{
  "num_hidden_layers": 23,
  "hidden_size": 64,
  "num_attention_heads": 2,
  "num_key_value_heads": 2,
  "head_dim": 32,
  "intermediate_size": 256,
  "vocab_size": 6796,
  "hidden_act": "tanh_gelu",
  "norm": "rmsnorm",
  "norm_place": "pre",
  "norm_eps": 1e-06,
  "positions": "learned",
  "qk_norm": false,
  "attn_scale": 0.177,
  "bias": "all",
  "tie_word_embeddings": true,
  "parallel_block": false,
  "init": "normal",
  "init_std_qkv": 0.0625,
  "init_std_o": 0.00923,
  "init_std_up": 0.0625,
  "init_std_down": 0.00923,
  "optimizer": "soap_variant",
  "learning_rate": 0.00886,
  "beta1": 0.95,
  "beta2": 0.95,
  "weight_decay": 0.061,
  "lr_head": 0.0101,
  "max_grad_norm": 1.0,
  "warmup_steps": 200,
  "schedule": "wsd",
  "decay_fraction": 1.0,
  "decay_shape": "linear",
  "final_lr_fraction": 0.0,
  "batch_tokens": 32768,
  "max_seq_len": 2048,
  "doc_mask": true,
  "train_tokens": 124500000,
  "max_steps": 3800,
  "dataset": "wikipedia_en"
}
Each number is 128 + 32 x the weight over its row's rms, rounded and kept within 0 to 255. Layers, rows and columns count from 0. The size above them is the row's rms in percent of the matrix's.

# layer 13 attention key, 64x64, rms 0.26, rows 21-41, columns 0-63
size [ 72  75  54  70  61  67  57  54  67  57  61 130 121 133 123 129 134 130 122 125 110]
[[171 136 150 130 135  93 154 121 136 177  62 151 100 167 104  75 124 120 168  83 108 104 143 109 122  98 116 160 135 188 167 141 154 127  85 111 134 124 121 142 144  67 145 113 108  12 119 107 122  85 136 120 108 145 175  45 124 114 140 116 137 135 150 148]
 [111 126 166 124 122 136 110 151 100 175  82 137  53  86 109 164  99 144 149 120 137  99 125  92 106 118  79 142 128  90 103 136 198 119 123 117 100 112 113 105 159 133  98 152 197 117 103 145  42 170 132 115 117  87 123 195 125 120 162 111  47 119 129 110]
 [129 166  86 129  93 110 107 105 200 164 134 129 126 108 171 196 139  99 157 102 188 119 106 128 173  80  96 144  92 148  63  77 157 174  95  95 132 135 134 121 158  84 148 111 192 141 103 142 126 158  74 101 123 145  72 127 117 109 124 116 151  83 104 123]
 [168  95 158  51 109 143 133 152 130  98 140 203 116 141 205 123 194 137 132 116  91 119 129 149 138 129 120 117 191 124 183 151 136 155  86 139 155 117 107 177 141 116  80 149 153  71 123 161 110 111 134 106 156 174 119  75 111 137 101 187 100 113 130 155]
 [114 239 129 100 140 116 172 142 171 232 147 123 163 143 121 143 146 185 125 142 150  96  96  74 112 119 144 156  86 117 128 173 133 148 127 112 142 116 113  89 123 124  92 101  88 172 134 154 111 145 103 145 142 139 138  85 135 108 165 157 107 122  93 183]
 [ 40 112  92 112  88 133 170  97 137  71 101 118 125 145 167 133  78 101 116 117 166 150 149 151 118 173 129 160 128 121 133 109 160 106 172 100 120 138 105 196 144  97 163 202 160 127 143 208 126 150 106 142 146 110 109 175  79 110  96 156 149 125 127 160]
 [184 170 143 117 117 146 131 173 157 164 151 167 141 149 144 168  84  78 104 131 178 164 172 125 110 106  91  98 105 110 124  70 155 132 154 204 102 128  93 132  82 180 133 110 145 163  86 150 120 107 164 147 187 173 115 140 100 155 149 160 119  69 138 107]
 [111 159  95 104 199 102 167 101 150 109 166 145  91 111 162 123 129  87 161 136 109 138 210 142 129  84 162 138 126 142 159 141 136  83 178 153  81 170 134 186 129 108 152  91  69 114 124 106 173 113  74  80 118 103 114  81 138 114  95 170 148 115 100 105]
 [103 111 126  97 143 138 115 135  95  92 173  89 148 128  83 143 137 140  96 103 229 163 181 135  90 118 167  95 122 115  80 141  96 138 143  77 125 141 149  70 103  96 120 115 145  75 154 149 119 170 174 128 125  93 159 193 138 176 129 138 181 149 129 166]
 [133 122 151  93  98 173 217 162 117 165 118 144 110 104  86 148  89  97 109 126 159 112 136 141 153 137 182 101 103 174 121 131 100 183 123 143  63  93 102 137 154 132 126 117 156 125 124 170  85 132 155  94 151  80 130  89 132 160 147 131 120  69 215  97]
 [ 94 100 148 128 156 149 150 154 200 129 139 159 103 174  74 139  85 175 188 168 146 116 159  94 168 157 116 123 124 122 164  95  97  65 123 138 114 190 162 142 199 144 104 148 151 165 144 110 138 124 157 147 128 160 142 113 122 152  52 113  92 157 165 127]
 [148  94 139 124 126  66 151 131 110  89 116  83 130  59 132 144 156 108 172 106  99  75 118 172 120 152 137 130 188 115 124 119  93 148  78 140 127  84  58 191 186  97 125 117  87 105 125 141 157 111  94 167 113 107  79  91  79 153 145 147 109 149 169 111]
 [142 122 128  78 138 133 142 147 162 146 103 160  63 129 104 116 169  62 172 126 133 138 110 158 126 149  55  73 113  96 130 151 120  87 140  82  95 144 139 146 125 142 156  99 102 189 115 146 151 133 155 113 151 182 135 186  98 165 132  83 128  38 109 146]
 [157 179 109 131 124 126 134 130 198 126 137 125 229 158 161 114  82 113 106 102 171 132 125 159  97 135 102 123 160 122 117 169  88 170 159  87 177  93 140 117 166  79 179 144 168  92 173 142 205 137 105 134  91 129 118 139 125 103 145 107 134 136 129 171]
 [153 130 152  62 155 174 175 143 118 142 146  71 123  69 158  93  75  91 105  60  92  82 152 124 150 125  76 144  92 125  92 144 143 143 115  72  87 127 115 167 117 122 119 106 134 169 131 109 118 149 123 152  93 105 141 141 162  52 118  73 149 162 138 106]
 [215 197 151 163  98 121  71 160 128 111  66 101 112 180 136 119 111  99  91 117 114 131 144 153 106 158 174  99 100  87 153 163 152 118 184 152 134 145  90 131 124 104 140  89 111 145 168 167 140  97 115 146 136 167  77 135 118 103  99 125 148 206 122 130]
 [113 170 130  97  75 181 120 149 120 101 133  82 143 138 149 110 160 109 182 157 202 142 121 128 145 142 136 183 147  92 134 132 156 120 138 101 197 113 175  96 123 121 115 158 176 161  88 102 154  63 104 197 139 141 159 139 182 123 122 175 107 159 118  94]
 [113 200 135 125 134 111 175 121 117 140  83 188 154 118  85 129 109  85 179 134 125 149  51 136 136  84 123 149 112 147 152 125 107 125 123 150  67  95 122 102 131 122 175 171 129 111 110 114 131 163 131 196 132 113  99 142 118 107  77 135 188 179 202 106]
 [111  96 114 116  63 122 126 139  79 109 172 129  61 130 120 161 159 136 129 139 132 128  76 165 119 107  97 131 113 104 106 173 150  55  53  65  87  85 166 101 105  95 141  87  96 130 191 127 178 106 115 164 158 145 138  95 118  94 114 126 110 130 151 114]
 [147 136 180 121 132  80 152  95  65 132 131 110 203 164 140  98 172 136 148 171 124 193 157 156 124 106  79 130 131 138 117 114 152 106 123 114  84 169  64 151 102  74 156 130  95 107 117  81  91 160 106 142 129 162 109 178 139 162 188 125 130 151 176 137]
 [127 147 146 140 199 143  89 119 137 133 103 139 118 107 135  45 135 122 177 184 140  68 109 104 120 131 131 119 139 119 149 116 135 143 163 168 147 110 154  68 142 109  66  62 135 189 159  98 128 132 117 136  93 203 171 149 149 111 109 145  95 181 152 149]]
# layer 13 attention query, 64x64, rms 0.236, rows 22-41, columns 0-63
size [ 85  64  74  86  72  70  62  79  62  74 116 112 118 123 123 123 127 122 119 118]
[[126  75 139 102 170 167 133 135  54 107  33 143 144 122  93  76 169 156 123 110 118  85 147 133 130 131 129 180 171  78 102 141 157 101 134 139  78 134 178 132 155 140  91 111 100  93 104  90 148  95 153 119  80 109 119 122 121 141 177 172 142  80 107 123]
 [150 151 110 144 135 138 136 124 172  74  65 133 127 140 142 153 177 138 207 127 136 117 168 181 187  85 115 201 116 129  99  95 105 152  77  89 115 171 152 124 156  99 189  84 123 113 114 102 111 175 124 135 120 142 103 105 143 119 109  87  85 139  73 130]
 [126 105 132 124  92 117 164 165 105 103 204 169  88 193 145 127 136 192  77 124  62 145 130 132 135 144  92  87 186 137  95 161  86 120 153 139 138  88 120 137  93 117 133  68 178 173 154 130 172 148 153  76 116  96 103 156 138 131 111  87  95 134 113 124]
 [112 237  92 118 172  66 187 112  98 170 161  51 115 103 122 115 115 136 128 189 138 113 156 132 163 114 115 138  65 158 117 146 145 134  97 128 110 122 124 139 127 102  82 148 157 122 116 152  68 119 122 124 154 128  92 126 109 143 132 108 140  76 136 188]
 [ 88  92 163 179  66 125 122 145 132  94 179 132 133 144 126 157  85 106 120  86 149 130 124 155 163 150  99 196 126 124 132 130  74 137 129 108 173 157 146 155 158 125 163 124 132 135 102 208 116 190 138 134 121 134 148 146 152  87  88 170 109 150  96 218]
 [139 182 132  90 159 138 133  91 133 164 112 204 114 134 155 134 154 106  57 149 139 108 183 120 186 154 116 149 158 113  56  89 153 144 106 165  46 151 172 138 128 138 148 112 153 135  82 157 139 100 132 184 114 119 154 159 104 126  84 116 120  84 139 143]
 [ 86 192 122 144  80 111 117 126 132 110 139 107 148 117 164 179 111  90 145 104  92 148 145 161 187 157 150  96 135 156 101 137 136  71 134  90 158 165 163 165  85 148 192  69 111 181 109 143 115 103 109  73 172 166 112 128 182 115  78  89 122 132 123 130]
 [109  77 114 159 164  90  85 114 108 115 128 132  93  74  72 145 130 166 100 173 227 138 125 111  42 118 138  97 106 144 122 184 121 156 151 109 133 114  96 112 153 118 167 165 148  93 157 140 133 144 114 118 156 131 164  94 173 150 176 157 155 164 133 155]
 [ 94 123  97 130 165 165 109 125 127 152 129 172 104 117 134 138 105 116 179 155 104 142 128 123 148 131 195 136  60 117  37 160 108 139 115 152  84 128  94 176 223 126 141 127 169 181 178 144 126 106 128 107 168  97 170 118 126 141 179 109 133 118 164 126]
 [100 118 109 100 150 178 120 191 173 124 132 132 103 137  44  65 110 133 103 113 163 140 142 123 122 145 137  84  82 144 150  93 151 112 140 174  93 167 139 130 126 141  84  49  69 134 146  90 134 159 127 150  72 132 108 121 151 153  73 144 152 139 188 115]
 [116  78 122  99 151 106 160 122  98  97  85  72  74 158 164 116 152 130 109  55 148 126  92 201 104 108  75 110 126  83 106 121  90 133 108 166 142  90 106 228 153 174  71 150 125 128 143 127 105 151  98 116 137 159 127 104 109 129 122 138 108 158 124 112]
 [115 180 151 121  79 127 100 104 131 120 173 162 118 122 140 152 132 124  90 160 144  85 117 107 194  92 131  87 148  92 148 125  91 112 194  87 117 142 170 158 181 116  89 121  50 132 115 111 117 123 151 166 161 139  54 154 115 190 140 107  88 105  86 129]
 [151 155 122 139 125  80 127 108 154 106 133 147 157 120 110 112 120 121 118  95 154 122  96 140 112  87 125 166  93 118 165 128  65 142 119  69 172  94 103 113 129  70 157 126 185 162 117 154 111 152  26 115 134  83  99  47 140 129 144 119 158 117  92 193]
 [104 156 136 124 119 200 165 116 115 104  77 119 190 142 151 108  97  97 142 101 130 111  63 120 121 154 104 131 144  74 107 189 153 127 115 121  78  79  80 124 129 128  70  69 122 149 101 109 125 145 133 108 186 119 100  96 154  63 112 188 135  93 133 113]
 [ 97 182 156 148 115 138 108 139  99  75 105 127  87 117 180  68 156  98  73 140 106 181 150 108 130 134 100  96  94 118 122 169 101 127 149 169 131 150 106  86 133 139 159 154 133 160 115 196 156 107 135 135  98 139  78  80 108 138  85 107 101 218 118  91]
 [155  78 129 132  69 110 142 151 168 120 143 116 123 116 161 110 127 134 187 112 152 160 145  59 164 111  87 142 141 140 121 120 206  61 132 107 157 120 133  79 105 122 186  76 144 140 144 127 143 150  96 153 138 176 124  86 164 143 143 180 189 169 169 115]
 [137 158 170  70  77 132 118 170 122 142 139 121 127 171 121 144 111 150 130 115  79 115 101  97  84 128 108  56  70 141  93  39 132 107 126 147 137  82 155 152 154 123 164 161 105 164 124  91 121 148  80 170 162 109 116 164 158  88  89 152 164 135 139 183]
 [159 120 122 107 107 119  90 146 102 100 200 146 129 187 155 125 118 162 152 120 161  64 150 185 111 144  80 125  72 142  86 122 152  56  98 114 124 157 141  73 155 135 105 120 142 115 142 104 152 141 163 167 176 176  60 133 119 114 108  79  99 146 109  98]
 [165 147 153 156 162 128 133 147  57 112 156 105 113 176 143 108 148 104 107 121  84 145  78 130  83 134 149 158 149 123 104 103 153 164 112 107 124 121 109 168 136  74 157 133  53 116 115 151  81 102  65 103 186 194 195 158  90 123 114  78 113 123 135 122]
 [115 151 194 100 160  68 164 146 193 108 101 118 124  80 185 116 141 146 162 154 144 122 134 101 128 107 130  79 155 142 107 156 148 105 140 171  94 111 144  65 173  76 100 119  57 175 132 163 100 109 149 125 161 128 191  97 140 119  96 108 153 128 152  99]]
# layer 13 attention value, 64x64, rms 0.237, rows 0-31, columns 0-63
size [ 73  81  82  83  80  85  84  79  74  69  84  61  88  75  71  76  77  79  71  83  75  76  77  86  74  77  62  76  88  75  74  78]
[[130  69 171 127 119 107 210 145 134 170  71 131 146  97 104 170 116 128 162 165 149 137 159 153 172  96 105  85  18 140 123 168  98  81  88 150 131 136 114 147 120 117 102 118 105 128 141  95 159 174 115  91 168 167 105 149 138 108 140 164 141 138 150 122]
 [ 84 116 178  97 150 108 109 131 115 113 120 135  92 146 130 177 130  67  94 138  71 185 137 130 111  97  97 129 153  32 109 177 103 109  76 144 160 133 125 125 155 107 151  70 155 143 149  90 142  88 128 151 122  98 135 192 200 131 156 123 124  92 124 122]
 [150 102 192 104 152 155 135  66 105 161 111 127 114 153 127 211 145 120 122 140 168  61 170 146 111 105  80 157 118 134 135 177 103 136 105 158 116 174 137 135 131  74 104 106 146 100  59 163  95 128 145 152  41 141  95 127 130 153 130 103 140 104 161 112]
 [163 165 134 119 123 121 144 127 121 113 131 111 123 122 182 179  81 150 145 113 133 111  97 126 149 181 142 132 180 130 123 140  74 118 135  97 119 116 150  86  88 140 209 124  79 145 202 167 109 110  97 134  76 160 169  58 181 124 105 120 119 123 103 198]
 [144 168 117 173 164 109 131  95 107 122 131 134 116 150 104 150  97 147 143 142 155 119 125 114 160 102 121 135 192 155 147 215 119 188 155 161 127  82 156 145  90  91 101 167 111 166 126 142  87  78 120 125  87  38 129 100 146 122 124 118 104 151 181  62]
 [121 130 112 135 141 117 129  69 141 118 135 127  82  94  74  75 121 177 136 126 140 159 183  93 103 178 147 159 158 153 154 149  94 118 147 111 100 154 123 156 205 131 229 128 185 126  72  87 132 123 120 107  93 183 125 146 122 103 128 103 117 139 105  86]
 [ 89 145 137 131 116 143 161  90 140 163 129 134 142 111 174 108 106 154 111 129 133  98  79 119 146 104  61 147  98 183 154 133 161 156 142 112 116 127 128 126  97 148 208 141 150  68 121 221 119 116 115 134 122 134 117 130  77  59  76  78  84  80 117 105]
 [194 165 141  83 103 119 154 136 167 127 137 136 105 121 127 186 132 100  65 108 156 157 150 157 148 124 159  92  59  76 141  94 133 146 106  94 102  88 108 149 124 124 147 104 102  79 120 179 100 175  78 121 156 181 173  90 109 140  88 132 119  91 156 175]
 [148 121 100 152 113 102 162 112  91 155 132 119  67 116 114 116 125  67 129 152 134 118 144  89 135 145 162  95 156 228  54 102 111 136 134 165 111  86 125 132  54 147 118 111 124 123 171 134 138 163 136 173  86 127 108 178 127 180 109 125  99  67  90 127]
 [112  88  57 124 183 165 162  92 130  99 175 129 125 103 125 143 101 169 154 189 115 150 165  90 148 134  80 115  88 107  67 160  78 111 170  96 122 141 161  88 114 139 174 103 104 153 123 116 130 115 159 192  81 166 167 131 119 124 134 162 145 172 160 135]
 [170 106 125 155 141 165 128 156 133 171 108 138 131 111 147 144 124 172 120 135 120 154 131 119  59 124 164 142  43 122 154 158 109 164 133  84 105  92 157 167  64  90 130 147  86 145 127  71 231 142 127 131 109 124 187 137  88 120 133 126 159 106 167 110]
 [ 97  96 129 153  69 111 117 101  92 174 158 117 128 187 140  72 101 147 145 148 128 134 189 149  62 130 127 149 110 107 130 104 119  80 202 101 113 111 146  77 149 157 183  96 110 185  78 134 148 153 126 161 156 126 153  64 160 119 165 118 104 135 142 154]
 [185 135 193 126  91 130 187 124 144  96 130 142  70 143 111 135 136 105  89 158 106 135 164  83  78  74 111 100 154 152 126 140 128 143 125 114 168  96 153 121 129 120  91  86 124 115  73  74 132 120  84 101 192  79 169 102  68 135 172  92 116  98 135 144]
 [130 149 128 154 133 113 125  84 153 208 143 126  76 141 178 176 118 160 120  91 148  71 152 141 160 143 132 146 111 140 120  57 179 100 146 108 119 177 173 123 138 142 162 109 144 154 115 136 121  41 111 155 126  97  70 146  74 104 132  76 105 162 133 137]
 [133 157 136 111 159 125 139 160 100 172 125 130  90  89 107 175 122 143 123  81 126  99  86 139 100 122 144 194 132 147 137  64 147 146 196 165 139 127  96 118 111 140 133 122 147 137 121 128  90 144  73 200  98 179  84 131 141  83 128 161  42 175 122  92]
 [ 90 116  89 191 116  95 162 110 101 105 104 143 178  99 102 107 131 215 113 130 106 122 130 158 138 195 162 162 144 127 107 170 121 100 168  49 122 147 117 107 152 143 127  84  87 119 156 145 147 117 112 169 149 135 103 116  97 161 190 202 144 117 120 129]
 [121 182 165 182 143 118 131 112 119  91 105 183 133 154 133  81 146  97 161  75  80 150 175 134 154 102  73 180  95 132 128 149 136 140 165 169 115 107 172 117  91 118 119  99 197 172 129 114 100 180 148  86 133 188  96  94 112 115 121 122 139  74 132 151]
 [ 90  80  52 100 137  87 124 172 138 113  95 108 154 140  84 179 173 171 132 133 125 174 120 144 108 102 162 137 130 143 144 134 140 102 167  98 115  85  97 131 131  84 114 130 167 187  95 142 111 185 130 105 166  87 229 131 127 123 131 115 138 146  80 121]
 [154  73  91 148 125 138 194 156 118 116 139 123 210 128  99 113 119  76 179 125 118 165 135  77 130 163 115  85 142 144 123 116 124 100 149  99 103 137 166  87  76 159  63 127 153 108 124 143 146  87  97  69 129  98 127 152 162 112 122 118  40 150 154 142]
 [178 118 160 112 134 107 148 133 194 130 154 213 102  71 142 130 175 144  82 126 176 119  92 120  81  91 161 146 124 116 171 126 129 137 126 116 134 134 106  88 118 109 162 137 132 141  99  97 152 104 203 159 114 168 148  83 132 157 176  62 149 179 115 107]
 [120 127 150 155 100 121 171  89 176 120 162 129 189 121 115 167 148  99 126 105 107 125 116 120 110  88 121  98 163 145  82 130 164 161 203 206 135 148 170 144 180 165  81 179 107 134 154 102 111 120 163 171 138  97 148 109 163  85 169 122 159 118  76 165]
 [134 196 150 143 126 139 136 126  98 179 126 156 117  50 131 117 143 132 152 137  90 136 167 136 118  97 150 157 134 133 181  54 138 132 132 122  60 112 131 200 105  81 109 120 151 138 171 160 146 121 170 108 147 177 121 121 147 176 156 161 199  98  96  96]
 [108 152 125 132 141 142 112 158 125 117 164  74 160  86  77 146 164  94 157 157 130 177 191 109  96 118 138 151 179  91 108 135  69 111 153 141 117 123 142 116 128  47 130  99  80 101 143 149  86 112 155 148 157  61 155 121 210 118 127 123 107  78 144 108]
 [153  90  98 117 138  88 134 130 126 115 134 146 130 135 179 111  94 210  94 153 129 114  85 130  66  68 119 136 104 120 132 142 152  21 150 151 116  80  62 132 133 123 157  90 134 177 113  60 129 112 133 150 126  97 127 136 134 184 123 125 141 136 104 171]
 [166 102 131 153 133 130 142 117 164 148 106 117 152  46 111 151  43 136 193 103 127 149 158 127 123 124 136 165 105 172 134 148  77 117 119 111 110 146 128 101  89 105 137 193 122 115 138 107 172 116 189 139 135 136 135  89  73 156 139 171  75 184  75 150]
 [125  78 180  82 118 150  98 144  65  89 135 199  61 177 138 112 118 116 176  87  96 170 142 132 126  87 115 164  72 180  84 115 118 121 137 101 159 149 123 143 109 110 123 115 119 147  65 159 135 134 141 150 106 105 124 124 145 159 126 193 144 179 118 161]
 [ 94 174  81 128 114 180 121  91  76 113 159 158 163 128 122 136 147 119 131 121 108 140  90 108 128 141 139  94 134  79 121 113  90 111 137 153 140  89 150 108 184 160 135 130 128 145 117 138 146 190 147  74 197 167 115 165 171 120 170 125  57 215 121 159]
 [ 89 125  63  84 139  84 188 143 128 103 117 118 127 153  94  89 122 114 133 174  65 155 168 129  92 112 158 147 104 148 108  98 124  89 118 113  57 118 118 145  79 164  51 124 158 158 126 146 126  90 112 162  57 126 120 107  87  93 145 116 132 106 173 152]
 [ 68 111 100 156 149  46 173 128 144 158  84 143 118 103  95 105 142  81 158  75 125 127 114 112 107 158 144 137 118 161 156  94 154 110  73 181 203 105 123 151 122  70 151 120 156 136 161 158 136  93 154 127 139 116  90 129 133 174 164  80 119 134 179 166]
 [149 157 172 148 133 123 135 123 166 125  83  96  77 124  57 109 157 158 108  66 118 138 158 165  80 185 111  83 160 175  96 156 163 127 145 128 156 128 102 107 113  98 124 189 162  70 132 173 159 143 101 166 138 141 134  86 148 163  88  98  83 102 153 149]
 [109 141 124 162 101 141 112  96 181  97 125 140 141 116 152 120 121 133 113  76 115  30 149 123 135 169 120  85 129 143 168 123 157 149   9 153  77 102 145 110 119 144 112 180 146 142 167 140  83  95  71 138 131 152 115 123 106 179 126 123 120  90 156 128]
 [188 129 144 109 157 137 150  92 135 124 163 155 140 160  78  83 135 127 182 175 134  46 105 187 128 150 183 105  85 111 140  94 162  96  93 114 187 103 121 167 164 118 145 154 133  54 118 157  91 141 147 118 150 152 146 146 119  89  76  97 103 115 129 132]]
# layer 13 attention output (transposed), 64x64, rms 0.2, rows 0-31, columns 0-63
size [ 91  81  77  90  87  87  95  85  88  82 100  79  87  82  75  82  91  79  75  92  80  91  80  90  85  80  83  93  93  83  84  88]
[[136 179 138 132 155 123  73  86 142 137 161 108 153 157 128 112 175 129 143 130 136 145 104 101 136 147 127 160 210  99  88  73 169 170 158 123 147  78 133 141  99 180 145 194 156 107 116 157  85  93 166 122  61 104 120 103  93 194 113 111 110 115  97 144]
 [111 195  92 161 146 160 143 160 122 123 193 147 146 140 169 100 107 157 159 135 157 102 148 111 112 182  91 175  91 200 150  92 140 154 139 115 100 183  61 127 133 141 115 117 110 143 102 183  82 159 127 186 138 157 163 120  94  99 116 103 102 159 162 109]
 [136 142 101 104 129 139  64 156 141  91 195  93 143 119 144 119  98 135 167 120 106 181 115 130 139 159 173 118  67 126 142  69 142 124 154  74 163 141  99 106 129 160 157 197 157 156 186 116 192 108 124 135 165  98 169 160 156  97 117 158  91 174 129 149]
 [122  94 155 122 111 145  74 160 138 142  98 207 145 140  95  79 138 121 119 129 141 142 123 153 138 110 109 161  85 141 129 142 202 126 118 181 128 135 146 155 168 149  80 107 137 148  39 103 168 125 156 162 173 124  92 197 107 148 128 150 131 136 133  51]
 [ 97  98 116 114  80 190  92 122 152 109 145 121 124 138 116 145 143 129  92 173  94 145  90 110 111 138 102 112 102  87 101  80 144 104 101 104 101 157 129 105 144 154 139 100 114  87 179  80 152 182 130 122 138 213 145 126 146  27 114 110 168 114 128 189]
 [150 123 103 119  77 155 145 179 120 143 160 110 147 194 197 189 113 140 119  96 121 135 108 154  93  82 121  61 114 193 121 174 136  84 112 163 154 105 210 121 139 128 100 129 154 113 133 193 117 125 158 143 161 114  97 118  98 123 127  82 150  97 126 157]
 [150 139 114 129 143 150 111 168 136 114 166 106 110 122 111 145 118  81 136 143 118 132 170 174 115 168 225 107 122 108 128 105  98 113 168 132 211 133 103 120 102 123  54 101 111 176 103  67 132 128 132 122 129 152 122  74 110 196 132 163 192 170 130 131]
 [109 161 116 144 125 138 127 134  90 137 116 120 151 114 176  85 132 112 177 132 109 101  92 192  68 150 144 137 158 125 117 135 123 121 123 131 200 158  79 134 112  89 104 150 117 157  93 129 119  65 162 136 112  93 112 155 130 131 205 122 187 162 121  25]
 [124 185 130  64 142 158 169  88 165 113 157 152 160 159 111 104 108 193 114 131 111 104 126 131 111 109 122 125  75  37 182 136 170 119 113 108 153 118 171  89 132  64 115 147 172  99 115  90 127 158  99  77 100 118 152 120 156  84  96 116 142 166 147 117]
 [133 183 196 142 115  68  83  97 123 118 133 143 157 167 110 132 138 116 116 102 154 110 133 176 134 114 180 127 216 124 113  85 162 129 111 160 125 145  98 133 156  97  80 192 134 125 145 130 128 138 112  41 123 112 125 159 136  93 114  64 129 139  67 128]
 [118 150 162  60 117 117  94  89 158 105  90  54 171 182 110 122 106  96 169 127 167 110  79  92 237  93 112 110 147 101 118 113 125  91 121 141 125 173 109 123 171 133 137 131 130 114 127 156 146  96 100 136 148 140 119 140 109 188 125 176 119 153 122 171]
 [194 156  64 146 114 162 155 127 162  38  75 165 122 114 128 137 108 145  98 130 143 174 105 196 124 144  88 118 150 112  87 159 118 194  84 109 164 150 125 119 122  92 124 122 139 105 111 149 134  88 147 124  89 142  82 186 116 107  87 131 157 131  90 140]
 [129 153  88 117 137 175 114 103 122 161 163 137 165 119 141 165  79 146 112 128 135 112  82 191 161 179 148  89  96 157 115 122 115 118 104 105 154 140 108 125  58 119 172 167 182 129 148 182  88 155 149 160  80 134  93 136 225 132 107 152 147 143 158 157]
 [129 136 149  91 156 172 120 165  93  34 128 104 158 136 118 118 118  43 129 122 116 196  87 110  91 110  95 115 139 172 154 168  76 116 147 131 147 121  46 125 140 132 116 130 168 134 127  52 150 162 136 121 131 143 141 104 170 142 123 154 137 112  80 138]
 [101 132  82 103 121 112 125 108 132  50 115 146 130 167 168 126  70 117 133 186 153 163 125 110  98 157 168  69 139 177 131 169 129 157  97 126 144 166  95 103 114 109  94 131 100 114  98 113 160 157 188  94 136  56 182 121 148 159 123  82 182 106 103 130]
 [140 157 122  87 153 118 111 115 176 181  74 148 116  97 115 127 129  88 144  68 108 120 170  85 124  68 115  86 152 147 128  72 137 145  81 208  69 120 189 157 143 144 130 167 106 158 131  82 122 129 124  89  92 121 146 170 120 121  92  95 104 145  86 121]
 [ 43 106 117 127 133 123 126 135 128 161 147 101  96  93 107 218 124 158  90 130 156 112  86  68 117 151 193 135 119 159 129 131 150 149 106 117 169  91  89 150 163 137  91  85 123  59 124 101 107  78 111 163 127  79 161 125 159 167 113 117 125 175 139 135]
 [163 159 151 136 110 135 135  85 111 164 110 128 107 158 207 134  81 147  61 146  80 135 141 122 165 168 103 116 109 153 129 169 161 159  87 227 133 174 186 110 124 143 140 140  89  90 164 144 138  95 142 115 131 167  61 117 128 123 113 107 143  99 133 152]
 [119 120 132 130 117  97  82  52 168 107 127 116  49 158 134 114 128 149  57 116 154  98 119 155 127  87  72 127 120 106 206 138 125 163  83 139 134 111 121 169 155  98 141 111 157 144 179 174 118 126 140 183 101 165 156 184 131 152 157 109 127 122  77 131]
 [ 74 163 112 136 122 127 124 141  86 121 104  54 136 143 145 151 110  90 151 103  90  95 146 175 176 199  98 132 124 173  99 150  90 113 135  74 121 152 161 196 133 176 129 173 126 111 147 137 108 165  73 127 153  65 121 135 126 101 130 161  82  76 117 119]
 [ 90  97 104 117 114 101  81 151  97 155 104 127  69 101 144 111  84 123 120 146 135 103 115  95 154 234 121 164 133 109 117 147 101 128 104  82  78 116 131  80  81 113 159  77 133 139 194 109 124 122 131  91  95 118 112 143 113 111  59  89  84 163 110 101]
 [106  67  94 115  90 148 140  79 132  82  99  97 115 197 164  78 136 143 116 103 192 131 126  94 126 132 157 125 111 123 145 115 162  64 130 105 188 119 152  78  97 128 134 149 106 112 111  71 135 124  87 163 102 119 120 118 160  90 101  94  38 108 131 144]
 [160 106 102 163  80 172 128 111 150 153 108 216  97 188 115  87  77 199 111 143  75  65  79 143 124 117 148  96 111 119 135  87 139 156 115 117 152 146 136  83  84 155 124 119 173 142 135 119 138 145 114 121 111 167 131 173  93 100 193 135 131 136 149 117]
 [117 174 167 132 132 165 112 128 175 143 109 136 119 126 106 151 145  64 191 109 145 156 195 133 155 144 146 129 133 107 120 173  99 216 144  97 119 191 165 126 140 116 174 132 122  82 123 167 177 168  99 167 154 144 137 108  75 155 105  85 119 166  99 100]
 [166 188 201  90 138 121  60 101 110 146  86 134 146 151 157 111 190 123  79 150 184  98 111 116 123 102 202 117 129 124 110 139 146 120 141 136 120 139 145 138 175 156 168 116 121 115  82 146 107  86  77 115 137  86 127 188 128 109 141  84 159  72 109 119]
 [152 184 111 104 124 100 122 120 157 143 125  66 159  79 191 127  99  76  67 141 226 118 149 161 128 124 141 123 154  62 180 153 142 122 116 132 132 155  93 112 157 102 161 156 122 102 113 162 144 137 113 144 184 106 176 192 129  97 132 120 128 104 120 126]
 [163  97 136 163 129 114 150 187 127 135 115 145 137 139 166 136  99 215 109 124 129 127 151 108  70 121 100 146 121 147 159 118 146 151  76  96  86 125 159 110  60  99 114  75 150 125 156 137  90  88 148 188  42  75 109 114 108  89 136 145 155  86 127 126]
 [122 114 141 176 140 156 102  99 112 103 150 148 103 147 133 148 154 114 126 139 186  96 134 114 163 133  86 111 188 134 140 173 148 160 151 175 163 126 177 182 193  58 159 146 139 115 163  71 122 145 126 116 158 128 148 136 169 145  70 115 115 221 112 137]
 [160 199 137 107 120 192 102 135 138 154 196 119 126 171 150 167 158 136  81 181 124 159 144 167 153 145  88 128 166 104 125 148 102 123 192  93 108 117 162 135  81 188 122 114 118 104  75  81 103 159 113 158 128 130 149  98 146  97  83 178 142 145 128  94]
 [ 97 115 113  86 145 128 151  99  61  96 184 142 159 106 197 221 110  83 138 150 179 123  93 125 183  99 143 151 111  73 118  83 101 120 132 139 112 126 131 129 100 148 139 125 152 184  99 132 133 133 139 125 140 159 131 153  84 132 154 112 209 111  92 143]
 [146 120 175  99  98  90 132 132 116 198  76 160 120 154 107 117 171 120 166  90 158 162 121  93 120 113 102 104 155 122 119  95 106  89 254 101 162 131 100 125 148 119 124  94 125  99 126 105 138 119 152 164  84 146 145 101 141  83 116 170  80 177 111 146]
 [ 75 137  97 155 129  89 113 176 103 155 147  72 143  72 145 136 169 140 107  85 129 126 151 149 163  74  78 161 146 128  76 127 113 133 130 108 150  69 154  97  82 117 103 144 135 137 106  67 161  27 143 117 104 137 131 101 151 165 138  96 158 117 141 165]]